{"num_hidden_layers": 14, "hidden_size": 256, "num_attention_heads": 2, "num_key_value_heads": 2, "head_dim": 128, "intermediate_size": 1024, "vocab_size": 1635, "hidden_act": "silu", "norm": "layernorm", "norm_place": "pre", "norm_eps": 1e-05, "positions": "rope", "rope_theta": 10000.0, "rope_fraction": 0.25, "qk_norm": false, "attn_scale": 0.0884, "bias": "all", "tie_word_embeddings": false, "parallel_block": true, "init": "orth", "init_std_qkv": 0.0379, "init_std_o": 0.0471, "init_std_up": 0.0543, "init_std_down": 0.0543, "optimizer": "muon_hyperball", "learning_rate": 0.0129, "beta1": 0.95, "weight_decay": 0.0, "lr_head": 0.00513, "max_grad_norm": 1.0, "warmup_steps": 200, "schedule": "wsd", "decay_fraction": 1.0, "decay_shape": "cos", "final_lr_fraction": 0.0, "batch_tokens": 65536, "max_seq_len": 256, "doc_mask": true, "train_tokens": 277100000, "max_steps": 4229, "dataset": "wikipedia_en"}
Each number is 500 + 25 x the weight over its row's rms, rounded and kept within 0 to 999. Layers, rows and columns count from 0. Numbers have three digits each. The size before them is the row's rms in percent of the matrix's.

# layer 6 MLP up, 1024x256, rms 0.0543, rows 0-54, columns 128-255
101:519555519446486525494509486457509490490465520529446509484498524470513465479481516521531481478505536498538495486528491508513472527547507525481490470505513494476505486489527502514490450469512510465515517529482498502487498465545501489437499515538539482547507474487506514539481477494503473519501510523538491481464497487456571502484519509467521472507520507547468507477536511520521449512496
104:469502511493504509504474477497523492519519459441460481521466507524535553491455489496468527484502516478498538528504496522499528483495461485513499516472413478544489507516534510521476487511499521472522486556517484475530551455493499517416484499492477485476490483507448507521477495498536544505484470509509509465493538522500474448514493511484530523495493487515500492541445518494485469556487
096:481528522542521488524564504507504481484496516481515482515501490508470512535491484498480494496514569442520498505494502487511487521482484497510508521505444449473522509508438505541508478463479520539513544522510450497443493492475492512487510492555520514515488477452504494499490516554560491483480535524495506503470501479471492526525527473477546511502512528503508488536518515502474498481517
104:475477529511509481524491506501543499517505493464545538474508505486482494571504467481518482506476506495478544492481442487503524500491495517481497502520526522501526471499510464514477435500487540484522456494525537493506513510521479562499501504467488530514525489485496482476526472513554490502516477518476492515443519513514485497519507435471507480453497490473476486530490545531425477482499
105:511533467461477533516499476495514568524531501493499491449496491508478497484493494508472465490456508479492502486487515464527507545494492482535487504472482478517541542520497486510515506533524501551540506484498526522473502492519499510510486506558529497461495434494507494541473492513462492490525514528511497500494458492491480470507501490498484507464477519538471498526545514500526464526494
094:465493508487459490488499474512509519526523492507484556565487554491487509442499534528478510508528458499522501448487500469516470550514490515462512511473497490512491496466509449518493512507477468504493506501508536503493481498517554491498461516526521482543507496510507501515460469496494447538469481529515500521429470531540480504518528452515467467488481510502514496472541479487478490522518
094:509491458492494507489512540466497525520503485449478477487556502477514498508488479522523466479504480522518501504473473510519496514507488531531479518484441528514511518503460484539508498517493515509495535539481538542469485487457494457481524515508472535463496494485485501480508507519432499488545502532514463424482522500504487482512514507537523486484538530501493505546526469488503494479495
099:476538507579527513476507513498505507531505496478455501494516476533485444543539472531465495437489518507501471494534486480482531478555504507495511493494472506528482510510466487499510512459520483443526499479532456553524534507541508499533515501457483512538457524482512545483527510527439519517483486503479513478502497439522481486462501513507529473491472485510500513492462537508505501513506
094:487514520501498495494456463501489536486496486430490480499508485461495533476464501472471481512543489508472470526507459541512468518465528510463525549519503500527535484502513503486523505508519494506519512480467487478469533496518523485521508535517527551490496500516473501506498536456526494485504525503518514500484532483496544485545525506524534485506495512466493483516466517473491526497501
102:450506459502579522494514518515531500593472522486550434519508496486497486503486511519499487480502506511481477500500480505521516475494478481510477496501479479495491505453522496479493484546479492453459497495507498528488502505504475486491500522530504532500500509453499511496509537528487507462450516508490511467507506479495531522482466455451494513495454491534507521502487484501485493482518
102:525543497492490513504494481496489506497550500507547482554540519545520473523465504504478477520449544517491488532520477454511495492507479528500509515442523530497487508491485517491543506521509503492477533504504522493500537519472503455491474517489514492496492497487512507503518492545496490493469496590473499462539530507508522493497533519470486495489503498516520464475434509500470513485518
107:535470499485500480517492551473534482508470496520540552487483533466469515501503483490516479461494517510533536452464507470514498496499509508519468514501506509520508470481493538519483487533463503514486509491428550497546536481477521531498499555519444530500524486494487508477485502478488493503475478451525519485483504476509491466476470499429492500517487509527515519477514495458506486482503
102:539469527500555484536488512518484485516483512497478499523494519553498514451461480521524501532492505473490553470513499494519516525534518518462449506528493454532542494510465501494456494466440489527528521514545522528510480495491503523481468476472465491535475483519506504471553473509483479452536469511569548492524497473488476498532482488488493464449515548461489514478499455549528550483547
097:507474527566531530498517506494526506535504496519511450555510528506536472492507527525497501516534493508523462463478500506494515532504508463524521485511431485524507487481520475522506492517522473529497437514522463501530478480505493534463526523482527539513506460445520494509507492502493526492515491474524491480466518542517485454507479484511503497516473480482498513508507523487518474510488
099:500494531526506514483486535493444513508506511522475476523492465475530465477471488515520453469511524544515494497478553488485530464481487540477522456474528532539526563486495490475498502518509473514478471505481533483509537497499469505524503538465484542494497435474493480512491560522482506516488480509527497507487469507493493532541527527491462489478455467542493525438501484513493483521488
107:512480503475472495508456494496503471517493463519529504499513550516497501520460481490459503493451478503537502475521455470475479498495500486502478519513467501479543489525506538460524525441503471498474462541485492528487507525487552518523518450510544474518521488520494479482501483521520492464520486497477497536549502512555544493535546475539446534523513503528481501518492511486539494475517
096:499492505513482516491499427470522501473526516506507516548589515496527465524472463577492497489483482483530469481509518492512508497489505527472503519546504490515499476471505538475480475544515462473515494506527516458510488495469490505485466469499462506480503470513494535503516533484474482475493489456513521520466474540467520459480502475522485514506472490483561472529484514511499526523500
097:501523509481470515498521467511505501531506502513547468481534495505505459491485535530521475512493451509449520479497484467498502481537510494479511477543511556511544456477498489522503513515502462521493512528493512487480487525497513509505488510485549519494516469491511508511469491486508502497525534521504531548570502498487509519502483504477516532482522454489523496511536534496472513475463
098:493497525503508499511490494542461516531495463479504508508519502481518541512522468442514529504486490479463475529501495536531517530536527557496504492531484459505493508492513497511484478499535476517504496482549502519499493497552476493465540480511476510527485508468471513479475463464506495490484508500457495504471472512514479514480485524470521497473468507493539515476536540489499458509462
100:483509499519455483490512500526511523517504534535511500490520498557449573536510475479463509481503503494513490484515481497503585457465516498496536508543505492471481515540502571499521486504528479516488502495588476466491484524538494521539478481512517504486494535478477494481490462499504533527508508508486520512529522524518479509531528497468512545493495469468503514496517490548477499491504
086:541482479498499468501492492531488488506512488465533536495480543458473463479487471492523466491525514536526506486556505532519518504515517513477486558506538479469512521446487496506519495518443544523527513503495528500524496517457557501500487530503523534483486493501504494486494494486487492489507506554474491519505468472540484485459501501491481550504517521565496521462547506498517496516534
109:512508503503454467513493529533545531458485552491472502478527483525454498509505521503476445484461467542495537513469498468512500488500471495535511490469520548511516536487506517501530529498543519495493478462492489481504494527518542484484484505453513458473523522463464492485508480511532520540530508512533471480490477582457485531531477521471471523495521452483560517489517494519517449507486
110:506469507507457525482467485495478518561523518521489489501493558502484491495495459480503513553505541477509497507463464487483463509488450538518473464518524531539456490462546508519486524493512528529508507478484454465506542508512499484448453491450507482501545475527518485494499484468454433490522464479517478494501500538506501534482483465488506522484449492481510508528488459523464479493506
089:497525482490486492489471508483503478529509526497463530529499503466517528484495435546496480491500486508468528530539506503522506538465482558529522488459490507469501463467453503512483496502460482503498523526496529446498525547569498463509517512463507499493528545499482454468499521454521468524490517514512481468542475494467529507500507488478519510551556451574535506493513478495518508489514
095:505479510498524543526487503533526531511494510458480474521512517491480500547450506483536516483519505523478521507515516540487438503485507499556497511503484517504484533490486517494540466510468544466484529497486492538506521558491514492448476492513541512471529525516527532487492483556479532495482504504473476496474524463469442475501545530466540464509525468532528441497551483486501449498515
100:443497506541506458500487495509503539508517509513524519504488507503496526489466488563477464539529496508524477520515521428440476480489483466494501520518508473527501496507482466498518491494500476485528467467474545501473489470509486476462481505553433515487469554504494508495511525460504532512511529488498467458480464525501473493512533491490546504517506446514492505507491499475476480504524
103:480499516502492478494480467534507492524506550530509494471488513506519485464510474469503491509483535512453548503516503524541519474515558469490451523468505473538481528486464490475494510526423491513504510473454467519509510534501524511507529519505528500490518502505480497514507470520479510486548569486443527473461487486526491496495528493493500489492488511512485466491477502511489506482472
098:497516511515509468489540544572512489547501520472487510516525540506545490490534465496471534531503476508488486471526499480532480538491494481485475493520466485516458505524517508506505504536490522476488491512487514470528480487529497513518511489521523507507538477465463512456460455498531510517507504505473478502510519477589427468534511546488499477491492483485465448487487440515495512456505
102:466460549507509475528496512532497507502451500498521535513511508479510515529491519501506431491503484520523522455529503474474498542554454566486531506523471479490516498497525533514462476485472511513496469477462495508510510506483508517510503472474467487466509461480460500498502548493497523485442420448465527491472539486485462511451550519489471514452485521493495488508508499497482498517529
106:529483503512449541494511502486504482515523498515513474503502525465505466510524512492467494489504482492489499488486505506530456532546498504507484532526517498477485544529504487440482483503505507490493514483477549495497495508485464522480507526510505510483509481501479543547470497480491493485471448504525439481551470504487477495461463523542524537524517515487468513493505481497505530505540
098:550489523504485459520511486501488482501548514509498530514491496504498519512458473494491475515531492505510476514528480518458507483499532488492543513491456482471481529530496502475530496508492474467505496468500489484474482515548468496524512517514513483548515500464435489518471452517530488495454517496455543524493469489526513519471546480504534528529497504536499511510471480501486480531478
100:498513527497470523461500499500481478494506508496509483545476506463485524499491544488473498521492492507462500528538507520518490472519477482506534529501480483485506520532530498539467455483503515528515492554527491480521497523480519488452471515493519533491476475506527441484497490526554478512477507511445482488526506502531556549511517472474461501467568512553520540492505491479519520472480
102:530510512508471529486473463497520497486513485481493461508521506514520474531517473524506523508569464503484452497481513524501456470432542454566507465539506481475506512517479515504496474475504489523490525550509516520505503492502492483468502429475523477492516497511512485476487511504477479485473510513511557506506547512491466555475546522494475496467527510498524489473526488503471503459536
092:521508533514509551470531509463523495531502494515479455549487505483523485486513497520488511538510537505511429470514477499553563476496483482539514537534480487524496519466522492531478513528507469521472516499539529510521527469491516495515490500500459443481521480504490497509515507463511515502517496517546475477516472477492478500492457527477483491479452504519452504499498524509492536443522
100:513466480515488468518501467497514446533553483471494508468513528569510511482533562527527450506450541477542481483530540549501510499444514518481516491466486513515534496514514505536504471520515494520486477499496527443524523498524501508506520491491523503471534511447498536500501469505478474457507506515472473538517506479490521494534533511518507495471521515485484485441550506480513491528518
103:549512488501482503504528503488527486452520503507527478481524473464488506515474523534502491493497462440536477468527467524522522543521472545487494514486532477499504528531455504497486512471508515461489509493481507506533478516500544506491480533475494542521482482469466497524480461467498489480484482509510523460501472454519539482460497521500548503514510540484463511504512473503519495490525
101:503488463529500421489510504493531514462521496462504487501466504507494446504469529489518550528497522483504491496470497427521471507535563460542472527481501444520556496511510513457513498510523500486474452505502534535510482502575504494516498519517525542467466536468490517484468529511514500517532500522551493561496502506479531466501514481489509482471501464487489512507512503496502452492481
091:527503526466446511527502494509503519520495537477471531519554496489496471508480471471515470472503492500498482560470481484531488497536488501564457475478514533516498498489502510473511467505451459513450565492501502484473483452466468528492521509501518465485530515514489508495479520512512501478478477445454502475489506523504485491562547520543473500469495491474480505471504507521488503503480
103:526516547533489507531518528536487516512477532453526536486537541492518489522501480501482500506534549492499499532443528485477476445487486504496454477522459501542514433513534497505538480499543462461496484503493506478461499498502491455468495465500545468482502531508522551491473502530509524496548503519492494493465503488479520496474498528504504528506480453504473488526518503459528499504498
088:498477516581504527521452502511529530547505524525528517520508465515536485503530449513482492471498523479505472448470508525512467487484530511468488502495496508506505453498487466485452485459456479485517477520458475529539485492557482463534504536503471538496451474528534496539499513503526486485462509474475488540497474514481499490501472479499468499509485478475531497496511531569503508497531
104:563470450490524488502454522501523503507468485525478484514452520498523494503448472529492515491488490506522515480525487457501475526497498531541503437494517465520491503486530477499466501476478494471469521509487499487560485490469489487501515514457483515494450476469499517504537490454458530483494475472478546445524483460494486554485548514463507487522478486526512453508480489488491503584528
094:452504479490493559475531478505540469532497469519478522484484519501552487436494507532495527481518548469496451464456552478498507461511484506467516527475468531521506502478502474517535475505533475466494513488469506487514533512520517557503515498483513522505504490531511461454505477519543479452468524503501491512504508500514493483513561522475509484482461504477472514484432493495516499465531
095:452511499507471477480455507503505444470533470489465508514517510500514511536532499533483533496555493511530468489484491535540492496513500465501523499510522503483521497491500485485519531543513477491507530481483493497471492481487476473494508489469549468510536496528466455495429501514493509449498528495529487517476484533533495522506533482526535523472529486474462448553532486473482541452522
098:501511474485533474480488461491536529482500537490511508500529502516538515509500530533476494503503477553468533523503481485514473481487541462515513557454543520530499498498535495490486471511513532550504466485517535531525501514451503493480544469536495530506512504498477493524485483529497486478500525510472477476465529499527474515524499503476481529503447488505500479537512514531518514489476
091:501511467503481499514501508532527489536525467482492495497498557475471474502522520497489494484526502465487493505484489495536501463500527512511483509523539513513519475480437481494510497498433520504478510457516519482523490508465498526492509489495467488480500517483465521520487487487498490526500545501494522527508529476455488532507490518503517490546499509518525479485515503533443471489507
104:500499517491467473476484519502495496526529466536522492448485480493524468499523433450470510495497457526499520521447484489512537504501530517510502462495526534518492485513498490510551529452532560488463459491512466463495498522542481517472499473524520505501505506507504492553515510454503481483484481501535515483500475503531506499452473488477515500486510505511482535490520544529512513458520
104:511477491491503514492476489524466516477470511521471467507479487496534531498529451509525525488515503484489489510495519505500536514536474516526522502501519451476503467483512480466506534452531467519520472474445458489514487445523503512511470509490489502488466525495486487467476527502508490469449565530541481454505514503477480488528532483520468508515545469540493470525547552517505485520467
100:530473495451513525503548458564528521524551481486458503503481507479470483508491528519500489523528496476511503526506508442530496490523508525532485526462525462512481494458509563528528485463459518498502484484512472514515512474497540480486491512486495506480514523516485495456542451459487480466499521488492546482508487471511512504496519465504459531516508471535535473521498472549470492528473
094:470457493487511519485510530461471477471568489463495494504543524543542483502515502499509476520500492510500500509484500514489504496534491528492466529482490490503511507445524530470529509501488521477451505491491500523506522473499497511496475528478504527501511406492462517446522536443543499470445493559529485496476499502525508503528476504519484485515469470474444505478508489504475551523469
105:515517485514504513507497486544560474497477492495460504501511536464490511497484473519479488512546517517481529490491527503505502474513520521498502475510475473500487461508516469488490511505528537514541507511494486539484506482543490484512537512525473493538505475474487482459487549505506502473476481512496492528458478469494518500506542529449505522495543510465475481465527484477495518536527
100:511507476527480528478497490517530492498540528463469519503540519538481494513555490521526522499511495514508488554469570497495446504496516506505468521456509539541523514488492466554487511484486522491492506477505476513496511529514458454510471555494514495487509517440495507516505464490469535480486481465498450461473509478526517512530528529471513495502519519487560487469494477503474500536496
115:513538497515505487504546504500516544537484536459517449509528502469445482553493490510519512534472509499536521447501508514538476477480510495517500469471490470502515480491492478485488494503537467504506477500486491501515526471487504501492520531481529476488522494455498512495497480490545494500461511509514524480520465522517510536519503524496456437491529503537509476507473480515530517462481
102:492504477508481509533499499476538533524485485458501517525523519547485486516460517457501501481504539491488523495498532508414485523511489524500484503493462505469466536460495486484516486483514484425502501508538495491516479491522499467503501552530483490513518514476477416524531562470471539461504516466517499475500510459508485478506473553482515520506542479496435475483452525512529518494516
103:479469524507509516506493501506556509502467529490476554533497493475484508504494491488491510537496488499492461500552503470447496507462512501497487470467539532490470491459480508568483514478525485488477529428509522473527492471453493543483507492532511513527459503450487516535487512531470495532509485523487487499504523480533471459505479492503515525518522512500506490442494511516530497492510
111:495529493552514534538478500489511490505492520540503495489482540521486466491504496520468498467521512477480464468489482441506498521504505466581508516488480547483450461533508466467490472497513486538482501490473512493504507470487496516497457501520481508498548507477531519517489540469477469490511481508495518493519546469521536526514504438475519542513488521518527500472476527521486472474498
# layer 6 MLP down (transposed), 1024x256, rms 0.0543, rows 0-53, columns 128-255
100:504491493560535471479512484520498441473452504461507491507501475526520525525535475490515501485504463478503528519526476474502510437488480488507514533501486550466522457526488466510509488481476534474495515477481498509489497540458487497501545535538521470496515506470465473470506512501549529529491525469504497511511512525532499475533489542563493498500476483489525505550487481531509499451501
099:555511506476497512488426504477482459455515564516470478476484507502485483534474526513456530475472515514505500526522465535530464524498493502503490544515530550486495538517531528494448495532480480569496515482455527507492518458496509497536469515464505534531440477479519465505491477495470485476575476500516487527522462482494491483471499469483512506491527540522536528533503488516508524527497
095:515524520519483506458487500473481493493509492505507501502483507569490521521494536516515470478467475510513496503484505491486514523486510499555539523489540514482491520469474451485507494508494491467520478464494509508557495500472502469501484485519474491465514491466492503469513524472504475467522466526460585544489505536495492528492465486507456506475473472523513465517509494531533493506538
101:505458543501512507471476496506490510479533493515467502495517516495507494467484492492446483490514526544538484558498545545526490556498478482486505490523462557478509541491489512510459510482497478521506519524510483476461477520494505506525485521519505461535451488514520534493515509499524516506515470509494513504527475475492510498512456503505486487546483478498460526481472523486539494461483
111:525511495549524524512492508474527521502510509543479488513493502514516498458468503483523495468484514468493557490487469488483500492479496464498469511488542492470512526501524487456469504466491498510524527424511482499500558459516494499494451478475523479468439478472554543562534531468508465480467504486510479493501496519477484498513497539501492520483539506530492464459486514484526500497463
096:504509468507524503499511493519514476476478513485481449466512468531538487518487484487518493445466523510521466523523491531503520437501509473533490514493518516526516489519489539441530473504509503517501500526505476492529541494510515493536505477473462517497508556497556487465566494500513495502474509502519472493530512444473528494501484547486474520483504514504487491534475476527529532523499
088:535498507512524510474472495488520511493531454486544506469484517473484510514511532518485515562533504488518492495554501488520524467466498496507530437510543501522477475479477487498510507504497497551479493518491472487486584499466496547515509503512544492468504521504521519515484553515504505468465511514468508525477513505500462497473499483476457474517457427489507507469470550496526490472453
103:492489526515506495544485513477508464540468438508478473499500505546494497526529484526493494492513498543467495498462492523485484515492515498487519489523530508519526535466478513481503500475528529485538520522473537553493470469484464474564525489491479480483504487526472433495548453537529469452499476494458498466485484500520466496489507488513508500504543480514476476509459501570523506486536
096:512467488484517551505496486544508499499504532516493506556534468510515496498499513515507529540509457502493450510523486454472484477517542452529440480503496497509543516476482497488505483505458476462511504523469465502483492525477441478512478462502500521472510496464476518502488522488487466514516505517478529466495482493492503504531477479458505488478532517522570501510471481532515490501467
105:535515507490439500512485470498534467483506482475468524531469462484505509502511518509513506485490495492477442508559481495511518527495504514474526510550506495500472512517477517537524493504447504492477458527526506502498513507500509531543540534482455458528530470560476501495476532462483513483496496494491539490518516472499504513507506511506516515492525509521505473523521493515479531536487
106:506464478554509540506530496490497510504495436505455451505466509476516534469513542511487482480512566506495454471487485497473518490483475519477496488508428496582506481486526496505528446521489510510513507511533484543523453499508530524502535503492531475535490483507517528469501532481516510527485487503497471476519494529530532507505541526467512464510510551495492484535528518478511506504466
097:512521503528465505511481467447481509471461472472493493478467475536536524477470520497463472494479490529486475505506538506489452515551552479489524490487477509506508520476527480521512494534533515550520436519496499500495506512473474512477545484503487540482492521493521455475499538516496503523526466508470526474490484465493442470474473525572470512483482472513536480501529513542478507513507
101:551492479488527472486478494464478473492515540497543459474479503512490457503541518488476537504502516485487470497498488541474491509524447476481512462509490504516481454476526489505509510536512482483491517525483467507517476480510501528540451459550511489535514543535480513551516520488446560466495510494484475507494515534506497506492501547517496476510511468556489516501455573564506440493515
095:458498486492496499527506534566506516480518499533526437500476520482521479498472520514484488518470494487472507511521464480446487535546481487488498527509436486478489529504542511516504492506495484537492501490486487508478471490534551476486508516520494529482475455509500502462505493535539461504497498516524494467461500517474555532485483509450527511489511486495493502496495502431488501482507
097:527505490475520447535533487516514547501492524498512517476541492509500464476443488501475518510470497473468476493513494460508462551516524476514501519566480478504500487504480495499504460488495468537490449479481530536513473535505506532471509461520546476534540523538454501517515510450513478450509500508504494486528472514494448515511530502479529503471486556493522517520500473529489426504484
103:519511500492519503486498483522500523476498511507541524493511480484519551545537484486447477542514515507440529476524495468515553525510543453498465529468527512565471495465558486504439498474504509461528535500496478496490450465519544469498523489493532474523508518541476486478548514471493524498511489496514494481463537474496482486513518473485503520520472508514474529531509548502477495540478
092:509564526492489495531443511499495535501531509494503494515469489528523500514517516519505514520484519512479553489506474490511467576489509519539476530521478529504476475491456492518526513461515481523499544489508461517477472484467498481490480488490528492523500482510497475475483472469497498509498522513522491501472512492518456522465493506456502485504485471514494504521500512471507500493492
094:518471535473526454469447466489482516504501506479480478479502486473509490475480530513500521524480476486495485508508539483519521508506518491516484487524484473464515497535521487547540523521531492490511526544496498466494519471487522480476492468493520501526495495458511506500481492498484472506469516474529510503507474484514492552536467502544552488469466491475473477518480522506510519532479
103:512534478468518533511501510493575479470506486418534491507564473502526498513535479470452502525548523483489514481530478509504477496534525537489532486513532521470520512487525546510526455490481486479477479487480550529524466514532542510516552465489483506529479521499510517500523531509472499443476500478485491472517508511516507462499485456501470497446473488494513461504536503481542488521518
097:500549503498480486481478517523459506578497480524482498496501511519541519506498486475472506500511490501511502526531468481526523523500463522473455475504476543530491510526524535500494509493527503505536499502506541468478474496488523518473497492528496492487485552502517521464522482525477490491469514492484488472517493538512467506498517529482500495472503512542455532492476531471491521512496
084:521521501497549489530510484533509504531498562519501477472520443532476487502527546496496511537531545504461450505475472514478482494441530497473503468466496527492520496489525517518539561481521505488498485514520502547514543515514491572480512492540506457475488505486485474492511492487496528510513500485471524462472513467541510482486511510484500518490506515486488489514455493514455466462526
105:480492483503486503505526497504479520507504458528503557489519501472519507519524461510489539529526562469509514513502550496453533503502512460541488479501478499488493472470510519457531487538497483509533503558508503480477441517519488504464463539542499477497505479532491523515538472503550525511476481518487503503456543511509473470524522513483490525506518484505486526488508482535495487535501
112:464523537495475528484521492513520483523471524510502503490521498531521575522483455468504506477517511464492472495490474504485495484496518489533510505511458475488536518487495495506486479518489464467531520527517522525501537486504437516521483465500505489505513496497493509517535506505455457470531529475473525490489474528477473575496529482480559497491481434500542481501465468550503507506532
085:513517501458467504490500514495511518514506471525522526489498437521477542550529504511489493490512497513464485510474499514542489498526515519520469479509510492499528547513501536488484477530526468491507464510432496505468499507497547545514502522516491508507513458532507554475484528485467469481464515497492526511492525505533513481416480473512510491524472527476538480501488460529466522495476
098:495516480469558507510475491433499458502523539491471497534488488451508519514522464465518512530494486478475511485490495511519524456473484542497487492450494484511538508472536493503495503513496481514496468542499521498484512499507502511484494539485503467555480456523483467454471531500481509453472521496517493548459486498557454496478474501524472505498478529479465515468455529486446524485479
098:535487486536476493474530501494544474531547474505497537534501541488492458545531491523521510537510520482493539494496516538494512521524472513532509511479505497513500555491479507504454490512514486516471517474474529535464549517500498475476442505484501515502483495452531504488530478528497513507463498532539470529489502510566506513515520489496520511510484501471513456501450465512494423512506
100:492503498503489527483499522492507530489513461488479472515552496492510512476492507499477472497494506505486529483485514497490523487479517510506519479459490517497499492505480505501536505508518489478505517541519537517538495471506482504479510483471457522530497566515465519472452474531543524543458492518500475499543510501504508435536492540530500469489502530470501509483523497502543525492502
098:533476520514516509508462492517487493531491532484483509538481484467497563476528549487521477472505467512539483517511500502464519471504498494540502480513562522505514482485488506529490475506473505482513463529504498474506511479453490535500535494449522483474467484468504492510525527503468472526507508497493490477516518489493487491520517496544500502458489519490485507500520534492521510549505
097:478531449444474521507484526491522495477481553467493494487527513490530536501484482481459528491497512486473499491436517512520527461479500489478550466553490494492464509520460479520497486518490483450483476550520481470465484504499493503501500537544538515517501521495545476496464493510476510495538515531497475513505451482490548475513523436521464498505479508497500537500488540528518493490468
103:511563480478514525484466528482563482444462498468513506527475507545503518519484528492479502505544482504473490532495512512525469484520502510522494532489491526500484511487502513501498510481489502518516468543471491524478505491511528481496456476503487523455519503472488498480487522529501485441527459538469514478503541489516522505505505490445506507465515457507497517535501560510523480477495
100:506481546510498502517472510498515466515524520516531517486507490476458519523526491488511478464494459546495471465472457518450440506524503481441521464502530542549462546522559473537478514530531474473536476511516540519443491531523537465523535485505497511490478540513524487509506512482516516476510501472493501533492482476531500458488491527521467469525518480535505526497518517502485482514475
096:499499448471509488491486508485462521511518501496509509508497504491498464493528463548488555526533493505524536537508491513491516525523527506509501492542458543479459526483499484456507508500509532538500543488498531507485489520523459479510519513504491531505520480491454511492509493526493492496480449485557529518491529517498498411509485526535503517491488502496483464507494505492472487486470
101:522530455495482536478521521515550498478489495510467506492503540476511477471463487511521530505494521538504510469471496473523468508511511492456458495480495515457507517505511490445511510529522564505558507499472469526480514479517493528522489474502457521500514488501521568489514504509485506505481535475528476493476490475519538499468465520510491466511524545491498510431503498491557493514489
098:495521511503505505490494504523518462510489513502450500482512475496485476504481471508518472460494534509508550503514508505490486547520506542482469496508496439458474501539513491493544504506485470491514506550470449473523501514522483494474511490452457532539491530460511473472483513490556530519474493497495519517507492510462504417509529526513550498496520513478518484470503505509516509530491
102:519546506507448523506515454480486497440494490528470478523514527450486485462509497499514498501483511487507506462469503507545494519505486518491526455504530546517506452504484503534481518511484512543478544514499482513493520507525498515472490484492492486481537495494522537493510508439526528497532543473497516502513506428515489498497485437465496535504505511505506473490562536513501529520442
101:542508478480475505488463527506544483520518486507521578485504480490513535489481468498537490507503456522501502526476505507466497435483483517509517497469492557499454497484525521481493492494424481506504499457487493451516500524507495505525459536508487502474478489504497484471514521478534586464503471537499503525504486550508468471454526467478532502513549483511528496540519507542529458488476
110:518529518551475492525490478488478487504517484508505516531459525505514504478483472481527472491517510510478501472515525538472468506547489485499466501494490513459540480534518523505483481507471456502486518506505507499484515499478500470484483586508499521467502474472482507485501525496505486538536523488506455515518487571513488524479484461495507506467504512487514486493514539492475487475503
092:524473488488493488486472445500531500491501504511525540504507457527456494494502523503483500508508508515511516502520458496472494504471498531503537466501490478523529507486520541501524509488481502560520508489538539486554482480508470491514510490504510480498531550496495484495504513478501516513482465506510461498442552511531464558502448493472513486532524477478481495510475486498479510499476
101:500470458504535479455472438429529501510485483495480501481508471466512492493538515489480481512490474482484512534533499588508514520483484508507523536538512494497474502486538509531457505479472490560476478535484470511456508514526485483478546539500480500512525485494457448489529498484509489487513464498500517510535486488536493502516514478505463493491465525486503478501497520494507508496504
088:490509493519534504496470473518503494470503481477464502545471503514508497489510455517439541485452436487522515499532543500477550486454443477488496527538482509487467485498481478470488507509499478490540470459498446483482472521461471537526487493519505496516458516496475481497493476515503500538524485509512484512478470516486453482502533538554455475489496496542468510561497485526479517494528
101:497515456468497512486499485520535500499489500485475490484535500520479460519509536542496451497491496531531481497451508533488517445492499513482529531486446543509496506529526481504508491474551520504483506492492503491478480478491538531476482537514479517518452489541490522506522479503468515505473516453481453493498487551539515511496521515447517511514487506504464502486541530475514506479425
097:461494541504490464501498522517535519497536509535532419499533487500499528485498470522495502477508498462521557514527466487531488516509465497569450518510490529457493494511485464518518513501511488501499513514524524488508509488519521489497461515464518557479481471461520514513511493513502497483512523532508517510513495453473500492468474488523493491561527488500501516518516546511483517499518
100:493509525466538528476478500484513473508478507487527502453501487534476492463509481492531472477500510493485498526476499496472527472506524515489493498515526524512494511542482544469480499494475488509510493527523511473499452496529480542528516450516426539514509485516483566506546489475500523494486486482518478479537501545445488465525466479522492489546512518528465465465490546546542463509458
094:516493464492493499496474513503493521521516474465569517498517467494510498539520517531528469518488494520508477438511503496500471523480492515509512501519498443492489482470490503502514496497483508488529538510510463495460434491566499495520517479462524498484462502501494503489520495459510494508489470432488498464492468434503508526484555506519491493466570503501496525500467503525508545520479
091:471475498509503483485460502483489490509523537537520537516496527517501524500538463488483508525500520519514496518507511452477498518520485461483543482446470488486480523479535542491492504485558479482507494516482448518491527478501496525469478456465492518491501486503552472482562491485518491509509455490501453468495495524526498481485526484539484500462471496489491525529514507500499508492494
103:503530524470520512488529511469551488496501504508461507497494476523510479495473511479489522468484469494445531495492455530486469486447510503444459543501469528503465522514508499493470506482472502438512505530494529547481454504533506481489527493502482493467494476517496460561506448480516529527475540556511459526478500509499518495494491514475496457537510476497488517510507477478461527476499
105:497514515444515501508525498532498530447487499508488502480506513506489507503446549525532502493507478513516539531524484501492465508466475462464499498523469513496504513551498520496527467509495498446575504508515484549531524536475491497477479489528521452465504434494492505466514507489488469494532526504502487521524523504466477494494452507516501494512472467468468513508456534497490478466489
092:510500507475506465485515491456484517460477501529482477461492510497514482488525519465527497514467535518508515555516513536509475505511503458480504523535506561439537470480528537498481529474503479502511510505518533490465518553498474516509476473530491472476506468439539504517454506532494477507483481515536467511543499473501498488462503502531511493510516509520513513486451483480483525494505
095:527472479536486521493485515497513481477507454506520455474451524517500428540511504521495482497477496509469503503448521501529457493481505509548522552509511459471457528489478505523513563511498504513544503542497510489457485503529546461519498534534473502519499477539507549507523473465471468516489524521510513540466523519527496493475520481546498488497522485503465453515497506484490532540533
110:513515536520485460545539520483499491506460487497495474451513480478532464502516544525540522504474478490495489493461517489474480515501484520479498512462479562476487486498539516464511488456501512505495511479544460477493480530491515551528502473523458506503513518530458507485509486497482502541496506502535508523478498498526553535494489485472518494501510494524553498462477484477517478539518
097:464522481440476513544458479488474474458463558462510477503460491465468497519447523482462502495502512504469501467537484533488492525485461483536505486501478499494489522474524492478504460503525524511516491509528490478495485477512503540488467496517496471564521500513513507476504466475498495480480499464486494501498507505483493509462497528497563515481484484531540502529442500506504500502521
109:498523476535513491479453485521453453519523461523497486522532472480505470473480512462462492528467480537484493523479517471446474491500517480503537540495527480517506520501474488505493517502537500499497511502495469515504521484485504501482486533504541531565466498486496559543495481495525513525487513515513491549498490511465465491467469517518516488506502495487464535507546512466529507525527
098:471511484512472469502540536519510472469468489495442522503518503488432504490471465514528489523503507522463499495489539542490482500471479529474495496532509528469504485525499468479513470516501508514506512438478498506487506476514511482496504538491526524507466534487511501465474490495514507521519508512477529498498524501464500513518551491517503454442501493480493533502515475492481480509517
100:524519531467500479482493465487474535477514454503470440475492499513512524501490538502515533478476538487505499528456525509485465522472477470473512539502506505527522550545516477501491536496493496514528514480492486493526482527528498474541479510479460439526502508525536468456479492468484499507496476524467490524555478504489500531492509430495531522514511484481487517548452513519524472469448